config.toml
num_hidden_layers = 13
num_key_value_heads = 4
norm_eps = 1e-07
rope_theta = 1020.0
attn_scale = 0.125
tie_word_embeddings = "early"
extras = ["local attention windows", "gated attention", "value embeddings", "hashed n-gram embeddings", "capped logits"]
init_std_qkv = 0.0256
init_std_down = 0.0
weight_decay = 0.0084
final_lr_fraction = 0.0
batch_tokens = 32768
Each number is 500 + 25 x the weight over its row's rms, rounded and kept within 0 to 999. Layers, rows and columns count from 0. Numbers have three digits each. The size before them is the row's rms in percent of the matrix's.

# layer 10 attention query, 256x256, rms 0.148, rows 229-255, columns 0-63
093:466526490470488531537456574530513499537508488462533525499528470491499488495505487541496494500506498478489529512535510501523490497490507503503496506483462480507529497492496489503509510555516487
091:532453505514506458526529452541495523484493539496520510503464495539473508507477467478433482512526515497520524507538488488459445509472498521487508525466522537500492446539488517530517513507487473
095:474530486453521527473479490477518497507473515496497513522535527445511533497519465508526507489523540512480500460514500436512519540516484489468527499478487493534503508516563518461497506479521493
111:486523539488474579504544463510505492516470506488473449505487516487457544512504493490469495510502507516513494497480479514491525516505491509533512497478506542476504445455552511471504499536469511
101:504478486476467474525500474464539551496473478506512481526492507503529522499494541534479515503533490497461517474509503486450493531515484490533492503475492544531514502482493461503506513491581499
090:480477495516507513507486458504517498526469516501472498530506471502441479521445503502486530484512531480554474563528483542502530457498494498498478483450508509490509477473479473495487492509486526
095:473528533476517541473533507448512560493461517511503504529489475532474478555486479480490474511507536497489540509525479440530478497466490492532449509503517499460486482530527490533491523484467476
104:520469546467555506508494509517505496441494496518511476486449478498505532440494520481497466540549537507522526523482503502482479504480521501496492483513501473524511498434516507432508490516497485
095:509502515534490482489494501491543527498503521457438516517491541510520496469478491470507553531517476510506510445479535501517488488510505488496506540489486552481518521545532482546488466466470555
093:478461518473489495497460458529499501496548509526522494517465488506510472523523507479552510513446514513511502480459505465509520484507471479497548521477495525521514506470456502519520500493493539
105:482480530470542573533450460485498458480508477506509487515527456493507463508515475510540493490494520501549520530487503515525502488496470472504517458538489465473515485527495514504490496539539519
113:461532484499453472513515517465527536513480528484487455478509456482536465514513470491453494527552505468481507485497508465535520485536494502486519493512505531531488478534466478498525511537515537
101:486551506459489538478506506539492508519480488492496487464497518508521517463466550509492477495489536525496506521538471533457521526482534486489520521486522575511518505522477515471522489500470531
102:538526478502539482529505493518496471493547518513485479511542441541521511498492484493479538485470481467490494518520531520507481504474470503550539513535486474524512495527497418488511478489474484
094:506493511512513474473536488505535497496529460481555529498503529517472528496507512546494496528532486497523529475486497504493442502495471502533476507500485481454464465523503487463513505547474498
100:508460515526501527497512487474536519493494555482506547471503519487490504494466488454467476508522464505530518496459545474491471512501484495539494549480509539499529498543519516519474557494519534
097:490489509496493517528480512478480511519480514539461488472513501486500535494509536502507477515554468472547514511480549495466543471543483525531523506480508511510493534515480510451487522528491514
092:489492530470446470496499491482491505472546503486510506508521512478523479501521506476513474514518534507460505453499496503504511513516468492496517511476453540496442507553481461491499487532503529
099:541510513525519522528522476527554491486490561494502509506513498511507499515529529466498515542455502512484524504509532488482509563505529479480479512490494502474501467501492473491494524500512531
095:441541471507475475504522466549494559509478474515513510455495485500481515501513482487456483541529540499444495487512489487518516533450523482491531503480548505516482540517512489506452487485490524
098:503544545534461505495537541481473524516528528508496519524471494508498494500472512467473494495492478515540533540467530511544490504463500510506510541509473513466508501515498482480526518476494478
103:493494501538503514534451477479509505562495471478501517467534503492511481488523507505499517470520496497499463550480476493497491464520509477454447483498508499509471525520491509490477532497518501
110:485493482495487516524503530474452554515489523487534510526501449521503497531514532515493503437487501502523486482506509487498502486503508480499510455533497516547483545516507535490508521517515469
096:450513443506501548506538531482493498552551520496490525498492516481479474466507484526459526516509451455515499483505503510485524521467461486484487510505502487491492494493476473496481491468525515
094:535548487472509464521552515454520506504547462435484521496475484524508494472470480525503519541482491471440553491498514518509479501523489502502501493477453506517481476496493499519500468509490471
104:473535501476495528485525495501497478461501515511485470495501498518501519498496494531465491524488528558558515513478513452499540463496488510498485509527531521493488507475513533479470539540491549
090:510491444556495516500482495530498494491489520532510506483527459477451532515507513516485500486491527510510462478495536521502528538474512502474509517528509471512470507515447492557467489465517512
# layer 10 attention key, 256x256, rms 0.144, rows 229-255, columns 0-63
100:487509534534508511486498478506465499510500537494519487455491520506499519478509465496508518479494465536517499485585534473497485500483526484508496475450502502468513483485513539509527500520518476
106:512451483556486512507473502503514535510499472456469505489481471486527448498483502465481468538457525504563476514525520511525480515517518498526503488511457486527500544507470515486446464530533490
093:498483517525512484512520470479490518485441551513525522492529467449482533487471460509530463528566538501502526539466495491492479465503482471538495497511497502522467522496485508501503466492521518
105:500494547506529516471545475541501481472470506466508479497486488511482444490462470512532504482503514466444462495472485515459502447499465489492535510477498517508482520540497459473494511476435509
103:470498507493540504486528478518514533491468479544547499488544484498491535523511489479499566516535518504491526484522528493529508509446465474477464507531457491509523510479500468500471503474523481
114:502500476519490510514499498464515476522511538534547499498470495495496496481483506467531473458480509534491473493497456483463542543506502474497501502508513495522505463483458521497466506479486525
099:519514468484540489489469504484479474503503487531489537491513479527491510496483478529466498481473494516488460528527499466487478500528506501492523517492481544450524473506491490507541527451494515
110:474472520475521496500506508506488528498514470456486535462496547542505441486532465490504524481480470478489527471531575556504470489521436490481469452478484488552488551537513506484517488511485470
109:498513445493487514498540440533515508511515540512495485503503493495490503441504517499523523543516499545497486529482534508538480514466496511502484482516501532484550497474546495525551521543487493
109:484502477477480492475479489500486480512505526515507501476499474454545537503518521514477476512471503522477504532492494510472480534550522512464471472494493507480437484534500497511486488479485538
095:514475470495507486490507504508499492481499489524455482487524502480482537503505464533481463501485461510516521481521502452455498428468499485502504490473499506504497509565509503517524495476478491
107:489502512480488512510466522522477528512457515546525498536492471512536480501502469490527546466463509486511485479524491464498483474497472498530504474511498548506525541492463487503448524492477455
107:499455518455509500525525477523492505497482471460477511467502506517513481524488500456457511483458530502492501549480530443494522478510436503496505494475513494515507531481460509461535534514499542
102:479475501516493511504540463485493524508412519509484530517506547469453503450502516513502472478520522496525476481471506511507490499491507483501493504506511487518536521463525532494514454547492489
112:532490534462456494474496527522532552471540466489496520471522499515520506495499460523500491511515516471486480474491507509511503489496502498518510467563501495523434497477513553526484499496468468
098:452484482517492524503460496495504546497553478482489524536492521503544489521534513513484510495475510531480503504458493478519521486504510501492465521514538539490500530514480486510488505523503489
098:518506516477511443525466513505519533534506504553463483461495519490528448497502482479494544497535526479465496568532518477496509461520457480467519489498508516500501487460504550508455504518469482
107:472489497458442490541531475486523515544459534514505523518511461556481530485537514447527497512525513498497497459494511483490496538502507507481499440443521518510516503448517479502480556503502515
109:502484436528508512502464506493502486501479456548516491520510531464523485478485483488502518501526518503523522525516506495547525503497482488473495483524465508535484454442487533509509525523527518
102:460483531489515527486508527501501512507515506473513470488531551515576490508492567509479505502486511518454531478493514495473475536469461474511515489452515530517468472493522456490531508469504498
100:521531483482480495464487455466461488532501525496484483503497487502509554513554539543491505559520491512497481502477467478481512487506541500480512518531513489463499477496519538491499492489512483
113:476518562472515492512494506480502479523520471512490496503455513490533575480504514494507524516501473507484529495515550515513508479502506501505494456530478474506471491492476507515504509499557505
103:490486546500485478504521488491483556508470480436480509518508483513477510481525514527503500526559505496520448470504513516487489511503526550468521498501516480505518482490506486510498491496470473
107:484485532504445483494548467503515583479509483526501537520535489536534516497487509500484497498554502456484488514539492501525539531487506482505499508528490512499538496531523457460465480508516478
101:514493504484502480502535493519504482538469483460535516504503490499524488489482484498524495546483459511542519484491499511512540509496481501543451496485490495463527495424494517481455472454493482
111:522493472515496525526497508490497478506506493457449467506491484499475488476510485497507507480501544482486528500506525511478497479487506505472465496507508500499483498460519523510476541500478536
094:488466514535487513510503508495533522532496460496485484498503516534499552526489561517512485541476463506494516501505498500472500494515516490505471486491502512516471491454544486520528489522475536
# layer 10 attention value, 256x256, rms 0.162, rows 192-255, columns 0-63
099:536490487516521476514525518521486508516468489467511530507549547514559459549485486528491494476483469472558510498455526479521482441537514509465494518503456524477529517510542496510477515523541519
102:505455481492481521504441536483469486498526497472503485483512530492531453479533530508501525502465494552494521482514496455511495531510516498496497512461487442470478438496473504490477511518503464
106:485514447494497465507538500549498520477492482529510509484453500492497477510515487460482486485500518491475509522515511504482504438500499556494481526460543481532482488484536459517508493503477495
124:480482483512561496517490521490483490487467491524489482469491504493475499457523544504479494502477488515476452519476515494447494450462489437478490479529493508490493490516485496447493456475494490
106:536515498493471504486473468471508580508508532482510530500505487465459522487481502470510494511562545477473502539526488485471490507457519502516514512503492492537510509520489482527512504499490484
097:548555504454531552470505509498494503521514537532506479545490501556514488493490516481498511508529527523484542523478527459517502492478485498513494461513514513485497520484449502494520496492496498
094:492512497476570454489498548538512484486538508481501512554462527543506484463515492503479513494515517506469531516515485478492484532501508502476469499503477524550515504501514433492457468542479450
104:452492564503561517431481560501524533485471490528525503518510549464506508479535480470516495488506482494500537490484519468511468513500500503515509506466525485507476537518500495511491483489480491
108:535476533497493500538499459502501496476505524515517518489457502495501486457515529497484555541478483540519523488458529483514487490500526450497517513528490503492483514503514470522517536514477526
098:526520479476490480499486509500515503487488497456489537486511509533462524478500472507526505473530506472471520531513490519483468462475509542480504466473530460539495515476522524517474518493476485
096:473524505525502514477500523508431505477523504519475525512465510489472481449510498493495507513481467491480461497501501515493524556489534498464521474517506512476509539523506482450504474545516488
104:488442493511534490493485488529482464438454486525505490486527489498471511488488519531514479441502509517479514488507474466506507545504487512497509548535493526484468517502498524493524500483479524
100:456468508485503448518535497520519506479529523545451495515487474497491500515458493521475474526530517506481510518492449495494511501482487482513494481562508455516510473476464491527505519554499485
098:504498538523489503487476534495477466539511553500522522514509533509504487473472470490534484515504509456501566431525520475492448471540529441499499492490480513531518508492530476479526522493489512
096:527511499515495467490528514475484497511531553493484482515461502495515506523475557472476486526494531494499545524498531502459542488511527486480474531517518459481495495533518549482535483536534507
105:495446528532514454477464510517507455523482497496497518524532500478479485443519508486531564499502491525487473504442504461458508487495494478470517495549506536485467480520482488480515513476533520
103:501485515521490526512429484468494517490525482524509531458491516498500521544514537490510538497469491481461453489472499525501518503494476462504456499524531492461489478472462501500470466549480431
100:492502496546489541485491511460487524479521496522492487494495515535519506514502514518492505432523468525509498511478478509462532539491493529500545492489497523450561508574520533536494510474511478
109:539508445467483502523536479518520520491506495515498517491501484509535475542453504499457518479476511503497498492474469470505446528553495494509483485493523556540488481485506467480510476489516491
108:478491484507533531525491507498513501525483495528484504508481500470531489471505543513529498472489521520483497541452513496447477503430531466501480494546495518485518507486508446517487490553545492
108:553532440489453510488528508469495464493503531483517473554521497505528491514472468490463500504532533526501492508505570503491504497512531516517511481485519544514495509485522478502497473520540500
100:524515527483511486510479538506449509503530515488530501488488500539552533532500510500480483445542484490468505489504507521506509504521525496519452516519529512449505479485520514519462502480521513
115:487492480491486480463541465502489518445480552476486527499472451484500474481478476497483490525540465515547478529491469528508474528524506464510526487496562479513515475547492529507532520520456465
096:540493493504491523528519564510513488492512505527491457483495467526532484526488535498494558489495474456530501494475473477504523511549550491520495519462517522546492455481504533508497496527513508
101:529508506509495504519494534500544498507514464493524488468499449504530528465504488484487467482498487490478515509506540460468527475537466545467452503467473521480485525432537473482460518502513489
102:441485502503518516526448495526498512549440509493535528493480496513494506510494534484529500516519482480511507492486532477505467501515499492474473456513526486515502471506506491428493490476513495
096:454470510476554506517494425551474511544464507538559531474504495499508501462525512513509500506484497468529491548506464523515469504516478462467509520470509539500496499493486522514491541456507511
094:481499513499541514468509481508536527492486515488516505473525467526455474501517503481536432497471502473484470533484511527488483538475482523546501504496484456494498505519526479520522495516466541
113:518516499510464533510482510499504506495491498483497494484490509523502468478452484467484561474532532520487480517476537515492481507521501496451490554562492531528531521492492518492492488505543496
098:478483509499596528517519465513508461521483455518514533512493530462509492455448509503507499500500523510480525484458493480483526521476490487488537510537529505455541531499494471487475483505512472
095:496496518520507571483508484491460492471529524487492493489513500502504538510498530459536523502530560503526519511491499497512504516530476527488484541469526479426529490513510501476494524447514508
101:487502519496551551492475488488521525513533479494512518482546519510504512499512488466484441526500499473520488533494490527453499528508525540549523458478516503548486495457546500491521483542514451
108:562496504478506510489518511457526570490522451518502486473443502510475537514535521496475494451493515486475488506485505504546481453486496466508494508490490486486489483537514537469485485551509482
105:533496507494495506508451524532482497455538491458514501545503488514488467504516520505505489556475536519486518504494497463459486524530507511474488466524491538494518514532515453548491497501505531
106:530463507488530438482501489549512513551513542523462470508467504498466497478478482508510535518513468512501489499505475506542528454519528494547532514493480535483478505483532455516549484505481504
091:534480494504474489493514454511512534535522481485506501471486497520495529472501539467499516510487536474494529491524485517482489528506465538483500542518543510521500506549477483485502511515539485
098:504440501502481493514448496517486505505540508504482455516514526502514503492545530540524548535464529481448452521531502466531526500503475479526508521513468517495542505477410448519486530476467533
104:510470461502487492479521531504509521475478511505522466522452526498473488485478430508516560502515499510509481498471492487493558525520537488452532510516513481510483511505476502535497524474505529
104:509521519475487551477503477504490506505516520485471507527447532488512488557531486484497523510461506507532492507498499471529531451503491496512550455519527534470544476486510490520517521520535467
113:462515460502488515495507494515485483482456530499511536489451488497492495442544534474512545533524499520490494503497511521485507528510470484527498467509489523489499492506471451471515487519454487
102:479497533459468550496544479534501480513501537523508530513482481474512502563512517516475472492521520519549488490510523469499495497524509453470500538477505525521513471481494513479517544465498473
108:557482468418454448508554478485506504482526505484497501489506474519507493528483514479476506512533529530472481524476501482505450459515473498502529486513509516526492496511513496498533528563505481
104:479497516458484505498490491540499485553503543564523466557537508522517528500534494517581515479457534468471542546547537478530489460489541491526488551504491497477474479499482531470488468509491480
102:501493526508527498497506468494486478501495502474497520489507482461493502469550483513520518530523477510475510518508502471496524484508493478499541470523471512514523448470520507525500488523513477
103:481516559494452521469480521497472523527491536531471507490489515495479478487543490469539487459498548483494492487479534537487482522503539561557512445483513497463502518476542512475489476524475471
100:531519448464431495533497478480531491455512510490479483491484460482511538546471457469458488483539528523495567472511533511501502478500509544517494451489550506506510509494510524507491520536510460
106:527540514514519526519517506461498476496508468441515492523552520482516493508478482502520500483452527470507523452553546467496509461449519516524498462513476494492490528510559537515499489524530502
094:471506444499499512501501520466532499500474507517501476524544496495524479478495494493514503508531463525524505486473505517525523500494558477565526475503479531508539510493515529492535510502544512
099:504477461494465463460515496546536519496495541507509479523511490485487569504508552507524486526508506480552506492534494515486529543542533498528483536456483493491475468461499514517538502464483526
105:518479465490483497465529544495476551488524500534495488479528499460514510533480463492508453509488474499528470466508495496470498498521499453577506500480493472479478523494511512534514465518465489
104:494479532463532482475552499522484497499471479547535503506495494480503445473527544496490491507468474522466514505480475464482517461481491485467518519500452488504468484514483521527531516493492524
112:504520479520512507523489534483544471534513463479446511509480489518478512510511519551485492500458538524505518479493469434459502499508449479450467496523484513496536503513481523520516502510594496
107:495496495470501528523533495463514462484481527460487512485464512472528478553545523521478530524495517523474496516503496521486496495498515470459451456491520474513470481485468502494482511529496482
112:511513524523459504512495506508528492496472523487499455532474478472492500529461470497500542494466513494490509460525534522471484498525498551500525512504530534523523500530475469521513518524529506
105:462478456502526520482541502508516477470480516502486497498495472483502483536531515497477479520499520563497534477518516478536478494543497436493489496504519475483505500504486483534496532502550489
100:486541542527496534497525494505517516512486450485512487502548519508480470453521468505502494503447492493525506493506500484515473467481494530525518494504558460506511515434531494497510518439508510
108:555483474475480513487512502474524510506527492495469530507511450518561505532527465469542511511496510519505461503539472515521486528479461529517472469510502510471489514467512511527462489497545487
104:532512494482511518448463488491526479477511510502493529534520522558493445507475475441490441478541531501487484539521471549512438505533517533506523464470542494516499530468529538473506498500475458
093:534538510508454463467503503521535526463517452513479498464514495512492488513484458507465488521494507494488498555481472495493461526497500529494490505518525538527504503521512508507499503522451518
108:447501505474548503470486556538492489533445507534510508499538462512546495505558500517513493517475515515491518515505489455457492514517509484485500534463497519493506505500519490537509506476514519
111:514524496484506455501498488529503546509506444476505445519484525526527437495520487485533552513487486481476479512487499481475491490489547482479525494520458508462463512514486509472525485507463466
094:530514455484463466550501516497481463493502528473503434504499466495512496518511482517540496473510479484481449488501468476496528489522501517530488491481495509481480453515528490520485461515504489
103:531491517519441431493493519506538491490468481544507457511518500512527484526492497528515514527454511456526489494505462482500532513504477491472470497530511489476504492509505494488479529506533558
097:464490508529494468526506500497485522507448510502485478489479520487500496512462541518491535473507507506533481481481522452489509537530527463508515492534517470523475494493521477509477487506530500
# layer 10 attention output (transposed), 256x256, rms 0.135, rows 192-255, columns 0-63
098:494533473542496481505482462489491465532455493488511495496516506505482600520502523499515477549489445516515505514487455497498494484487486492554511507527493475508459497466484483516494536486474528
095:457527520503505507499497500501510513512470466483479498509489461478457560508487524514523526449513502480502497508499478507476531528514516514467467522515523488507519490486542445507489487503511494
100:539489514463483483495521483505503541487512480481500530513489497542452528516489511521599462507525531507501519504526441507521482519515501478499517463513507521553501486489453514529471476482487477
096:479478519478491521517512504521523515499501459474509412484524523536534548480491495540427495448503488477505495492499492508500531525512473521493531442498478482508493458487472544493516508512516454
104:521486469510501489478488562497516442514539488502506469503525475512476507494522535473509503481472501536519525472542476543483510493466499488519544478546502515491486507473533490524526425539484507
100:466464527512501485480538513472508501496469487483484489469524507510489520515471532486484512517556493490471470528517523507527478470541507489516483538486451527519519516465445530516475507537518464
096:543517478487504522471504487524488517531559500501497488500521512494487478542507461463491460528481557504491506465501517516522536483488522451462502507503502510507504526518490536533504501495521470
097:490533527525515548520513514533523502500503507536497498485513438518457543454499515525525538500514488496508492495478544459523500524513524492513507496475502502475492514485521474445517450487471484
098:497511520483456493500484469514505469481512473459516507484500519517517477492515467496489529485488492479500506477463482507491498551519540514473507500470492480480465496540471467497471545474500480
097:530464513541498507511485469515506476500501508533479513510520494513447489470469502482534470502503510508518435455462494486544482527534564450513452520498500513510484498458439482462493492530500520
100:514485528465465554529516453527500468501476502458523456525476529494483443496482469477524545430505494548534491507491515487493508478513501453508486489504526508530519506511514500512491516526488512
102:531508528504518526522508510506460535507480507537527507500526493531536484519522518476574503508496502501507478540437496485482511465530490469518518489493507464474510519520490493494513501488550487
094:459520470496520519542488518507512508496482508505488467499516477485459538480460492464481496460479494526469492462530471466490485496514544499510499540461544537518474510523556507532510556517527473
100:508488528525498552486537514519484496495511515468522515491454504496525497541467512478490494473509559465492502476485459512459473502507479440523496523498470479490539532510487487528496488473545490
094:521505498423482475501494524467483481479510450540503551498480448502480512489499498480493505497547542507493486473513491559461491465486484486515509511504539482505460510528509529483485509524490479
094:552503528496516498465507500504459461477490493489486474471533485512489524515524504506446491478474551511520483533521478473475505496477544490504487547507521476493496505490518491497507465492542508
099:471520505447470504509468506538566469510479513489486497484477462510478483496470513501541490470505499501475522530529501466455500491494499504467510532487472534488494530455531516492466509524485523
106:525464504532527492475529502474507515484537490488512486484498547476511481460510509531439420448467450468489483494522517476495474486487479485509483487510472476473482491511540449511470500498456438
102:492515491499488473533483489514543512511484437549472462516491499491525491464485524489558450522575550525462501470516505454511507538511526513490525489526497442486503474493548513552506481493485516
096:521539478473518516524506497533503480497515459484515482510512535544461469529495457476505552480511458481493503519482502469484492513529518496467484476481479530463479479499483539504491514486481510
098:505524468480453492512461493489488498492518486480481453514442487505481516533510541463440543512474501499467474553477527498555490485516506503472500507496489480514480477498543555410510511466514512
099:487502448493491488471513516520496501552516528509501527488486534497514526549474449481479530497490520491436473491506510529469468461508490485474465508438504476498491474507519489497481453515506499
100:509521493488470518499434463536503489502498509469511518500501515525496516535518505474454467459493470518499505523503499540473466510514427516497467474505501436489525480490462496451497510453527518
102:534516527494488488431520494484497495505501485509481490480512469500520489493450524469504474539524502482449478528512472516472487498515488512486459496535506504554521460483526500497485532516496460
094:487490494474499473524476545518460475509499510452480517507484497500484467483488473507469507491499507468515519487506508482512468503490494490512495464509517481519475509474506508495491519493478522
100:478482451471519484499496497503494526522497540510550567508489529478450482486511506499550565488509500490493496537517483504519498457475474473529471504500483488484478519482470519467509477482480491
095:509508527521567519501492519509478500474492496505504500471496476530542503553475486445489484512491501496565547497483507492536486489535487497512479545482466469557453517503537451559549461484451504
103:485452493469498487542498480504515474520506524478517490517531480503541486484488483508485478456527493524546526501488509482454522509477488485480489461482461485508484477514516562543493499480470485
097:498485457531492486480516516479464509493520511500490498469490521548517515539481507473515488520536508507498530517529491537441535524498490523503520501472492503510474486537480496491513486452468529
094:497524511466509522474521494486498491514495464499464508526490548527498458541509505513508502503483511495486458522493506490481483478563451484524477498468475486481451535506531561488465474529491513
099:468504510477502527465484508565532524495517498526506512507509515532536539477545525519476512533491481479541518492521477496519529504500511487487441535538523490479508482531481520471495459500477511
101:511462518497493526483474516529500547481502505553514496516495552477467495483465476510484476479525508517538515492491466502487473489492494483506549494508539477495508480516554457504496472498534523
098:527513499501476478498505497514507462442485494524519503512569542488497485501497461494487490480490477498462574492492494499525507518483500516520447499518483481508480490465518505501504568524494481
101:452462464497509489511513505454479472486474478467490498512454493518473498493522459485459565495503457490474552520487521547495466491495516510500531447521479514549528501469497471502521480465484488
096:523501495499542483509499543504512521476452519524477465495499457462479494438506485492502513429493483484471523545498492495450490503511491472547489492495495474540556479482472485529463454513455506
099:514466464442497502531516516478564525456530495528532492496506494497481557512578515493453519499466532517497492500510517535505455527516506513469529545484534504456525467529509471522495479501456485
097:506548536495509498486482500496522525493493490552489506446521540519467481478489497522478479485495500509489497516483486546511496517495541471471507499486496519517484525489478497480487541541479473
097:479500513528484465500461507472486495486498501542500514496527471479531526541514514521505483516497503501503501520469500481530497490480490514551500544487526495505511466433478547424493500502474530
102:544474534495486530534484497493465464539490426468490512483525516493501538547445476501504463504489483499478483519457539465544463493475492494486494494498505495499469494517494508454503509467481520
103:484495517489477499469473502465508531469555502509473526440461561475479510503522480469468471492531470466465473483481490499484561527517517541486481500529492516482490517489537471488532503505491483
096:480474501516539466474547517449498448498468489496517516529494502473474470499499498518469493507472510516513466507495479487557551539507454430486455471529501498507518500512490453455512499498489483
092:527542491525468473537498511483526508496490472483508504522531483530500518440516494540474484512435481502502533506468483480435472495519512505477471547452450513525481524481499489493489492475533450
097:470511496514507519455556495482502491487509513502491489474489477479501471506523491474490483486503482534487503437465468472504508536505507501494536457526511532553561483512526505477486531490572542
095:516518450479521499466495523516460484501494496483504419525522542535505491469494540533498519486489474551512451459458492507485513478515543507530504501537498549500495510473532473496476510522457518
094:495528491465489491498499493534519527517533535462482501513467508521544534485497530476540503479504575517498489534481444493534500455491512526494474516546502537521514520512494491484510502507503531
097:492492498520477458531503512471500507500484540503516532492513534461456515526495533498502509500503462464515454523510491535497507466500473539522480496487504483507512487440506530530496502506519495
094:490517483468490518479490527515489512510467440501459517482491512487542488544513523513509497502471540517475489474512465493474480537496543444492487534496492486527500505483508486519491502502492504
096:528457510529505495500512469473562512506475496490492501484492494486527548521498490501479514489511517446511516494521572513513500536459520509519480457523479531468484489538541528498470512504530546
099:560493490466485505448523501500478478535484482497491488459507504526537483501543490517487531490525507535532521488556488494493539478458517521507484481517487496486511538531491486516480553529496463
097:480523498508496515504548509527526530522501496530516489479488523510526461516455501520480506497508473509534490522506480500509450518510521493553536547526483491515491511487540479511533518509483545
099:519511498486508552479509508516503475454519528467468510506519480515520445493507518517523495491490464511490528511521506502495520499497465507525500527460509502504506547496469507485481531489534533
101:515499510469516534573498472470522509491495474548512514453451518475524526520515529548520487490474474465487509485477480537530494495507468493481495499488548488557501483500513470512538543484477539
097:511527442507503496501464457494522505504514510478521499551508499495512519462494484478525471536483490469551456560483514489447482498464461500469518516441495540516495541499516472481498489509497534
100:501491466508457472491513506483489505525516477482466500465485440491512478489435480540487521447475530520534475512507494487488502537486501491480468483508497483498518508519487519499507515530492540
103:456503499477490496487483492470496502500499537456503519509516456445479480492487537531496503486530477504453529522509496479462467487506534481462478488526456502499494538534451497473536507491478496
100:501498473469475508473508468518518519482466501479506525492467522484479508483502474545491473553503501508485529499442506498527489497503533481479461510463460509529464492488549495559471484526481524
102:484504503495476526508508481525494475445511525531487457487481505489489479475480473496492499464466519493493506474447492471533525515510491552463510508507498501468508543532497476478506514539513514
097:490503456472470551495481497536483536464528522509495495495550462451501525502449485478499495510568455465522511468470490500516526480471483456509493500517509507522442471532489481498486519516489458
095:497499470526481487507523465479529539504501519481480457507501509517506496493508523545514468470542505466494498466536505476492520515485476484473515496498501471491488491555511503533494506500539525
095:509464497458534529530491445483515471533484509476497508501500489499515510499485490505465529506506550467501494508515472496491486486485483521490456486484529491507486488479477518501464521497515513
096:502510450483504548505487526513510495528543486519478509497484524510476540450486514464443501540447489499464515508512505479511530538515515470484496495536533472492566497455468504524503527509511470
099:549526538480500482508485492491512458519505483513523509492520524476533474545511504526507491509524506452503500508506498469523504488528530505495528530486551504522484503487479467484487516468525533
099:559491459448475510498514491510476476552507509511472531526508519485523455488460470540506457511498497497485529528470479503492505483515477496534506470497550545500539492518479501527470467465491509
094:497494476496533482503490497480501516470481516512504506505529538482490509477460481512494536475513512503488514537504551511452524508481499501456513533529515489512511488548517471454498524515509548
# layer 10 MLP up, 1024x256, rms 0.155, rows 0-15, columns 0-63
100:475483475464496494527502493517537552521508509504470490520481507509540524478513467468489489485485548489498530516536514465484481502518521467518481507525474508518504489485521536490488513503480496
102:552517490503456522502490488486467545443470520476506470512457504473497450482527514509473516472513478459463501526520530526484473505496488449524517501482461486532537480508515512494514482504541513
110:532488509541497515508462505524524497472466477511541500519539527546551533487502526524477488483500494479465502483469524503483464467521477517508539477452542487484468497512506477485510468473543533
101:511583519482490472494497498490485523527481498452496526477519503441536499532531492558491494513518534499521472507557498540469522452469538470492488514502486497475483511493515493525473510491529504
111:552446434504522476501503524500495525516508533497548472530496506477450496493508441486502492529449490532499499489491469513450522468536487485513447479512477509534453475453524497494488508550549512
095:461506510464478478545483506465517468555517527547484531493498493532491484514502499525560485449505548535466492519478525552497497456508501485504522489498471469503534519475500531505494538470488484
090:539481474491451519461513486475543525483493468503478500517468512502527495545473555465514503501513498471481505523518504489451483493525464517466511492508477486457499497497488484502474552478460493
104:536539521452499504502526496505539526474509487525489509453517495480473499529455480507505533527513505525461479477482502497497528549495586470457484510501507499494515465503470499468495502479478486
098:523523483507500535465542404517509486487524501514497506437466528479527518516552533475463534500481465492487520499526525534536525470503464494532512464467498469463506568527482495513523542468485523
109:474534482498521462484505516497486511524490497498474482482503505503502549476477496531461543516470530508496471538561502514483496491470550518498479497484444508526478483486530450498490486476448478
106:539516439495514465527460498446519520506516510465514530476518491487518474458487519479461509512519489504490519550544488502504498488462492493501497507500486484525512553514537523507481475473454490
081:521471523523526539498470497517490494514519509503532492463472508537483495496492472485481516491515511496493482510462477500489456449522476509525479512529497485528513543425499510494485522486513540
086:451507503492487443548491531477531505493475501502501487450477473520552495489479495468504489499511491489498499500496485537469497551480503465538483477527456509492491461494493497523532522524469465
101:562485505474496503481528445506535475490501473527480500505481512487538483492467538494470451514469497525539485509531492448499556501520472485520507506500527471488515522484483520507473506545518514
093:501457460501523519471481465481485528520480533479503468511528505461543465503503491514497522507559496463532504467482476435474525513517556556484466498495510487519548468485493489508554513531518514
099:547464499497497478484467491469475520473492472500498482515489497482473531550457538460490500489503500470498459466482467441475493481507502511514533524499482493505532492494495526482494448523450492
# layer 10 MLP down (transposed), 1024x256, rms 0.0727, rows 0-15, columns 0-63
102:535482551462476510485446498467491554514493493480500510516504505463493509522515490502435476505497496527509466498484492491529499473508507485507507501479485514544493523508516503511498498482508517
097:512449488492456521458516544522477520424481534516499497476534542486492479521496494501521507483462506528497508519509496492530498495503487471476511547498495534493516504441531503539502520484455507
100:530446494459488462526446510494500503481520539525491532476483497483494524508505494509517495481561496493520495508473512546482502493506475504470497528559510465495504470488525471488504482558555476
107:424511487542459548508490532451478525506475495485489496467472486501537425460512540538496498490509470469501488527509537503473507469513493505459476527544529501493477529492490515501508473491511507
105:526535519516474525471509522521512494541519492474478472524522522494459466462521486503492494502473459482517453506544493476537547511519510480503469532497471533546512518486497485497469523516542482
091:531527482532508533467463487463510490516509474531501493510541500507538523561486538487513478484467521525538472482513486532517560425518491475527515483530529512515492506462493485534446437499504525
104:491491477516473480483475480491482503504468510521475493446477488517528470502501519494587493495478467483459512511525442494479531534527492466436481510483501493522508515479484474532502457495510495
115:549510490523492496478449484490543493514513475473517492504502502468464509498498475526484492492490474503483513470506502477505492484507511493510493495504520482472513456496475513470517477449501507
107:509455559524522506511520566485493515547529559527513537497545463503514515527488518498478505503510507470516482521487514512536459493506478525458457509476472529542519518461514515489507488509502487
098:498498513523500526503468527477511519483460515502533487512496501491489527498494505502474525453500467553496505500522493454547493483505516553502527523511545483483508544511458466505499491497488449
093:462491489562499456550508532551453528515494511517513502483494479504486518523448514516461531517484472455511548528495509509480496506521493507467473526499553451485532489466471522500519485504493486
090:504486530501499463512499484484515521493479506504495479493518503492493519480521473485469518496491531497484479494531497478467494500491506486497462456503505467477494504488569525491499478551492503
091:489486509501547513494477528470511499492461547439485457494486549524514513502467532497515466468460525491462494530505496489462503495515576479497468508538504514508483526476503514524516509543486493
096:550468509483477491445514454469490518527528488492469519503507516570514490499501511486474498544500529520521532486480512447468522518465516526501503483512481474446516508457482464443464513507487524
099:472491458533532520525476488527495517541489463514476463523538510491524509501529543495484459488529479494483483523528511514483504495526510521478503509530488487525482510484516490489490514491500501
092:450484521540459492526531474483537529497515517506542515513533544532485527509496516459493488445503488472494499473545479531452488472502475528514518486453474499484507535482530511504493461507526450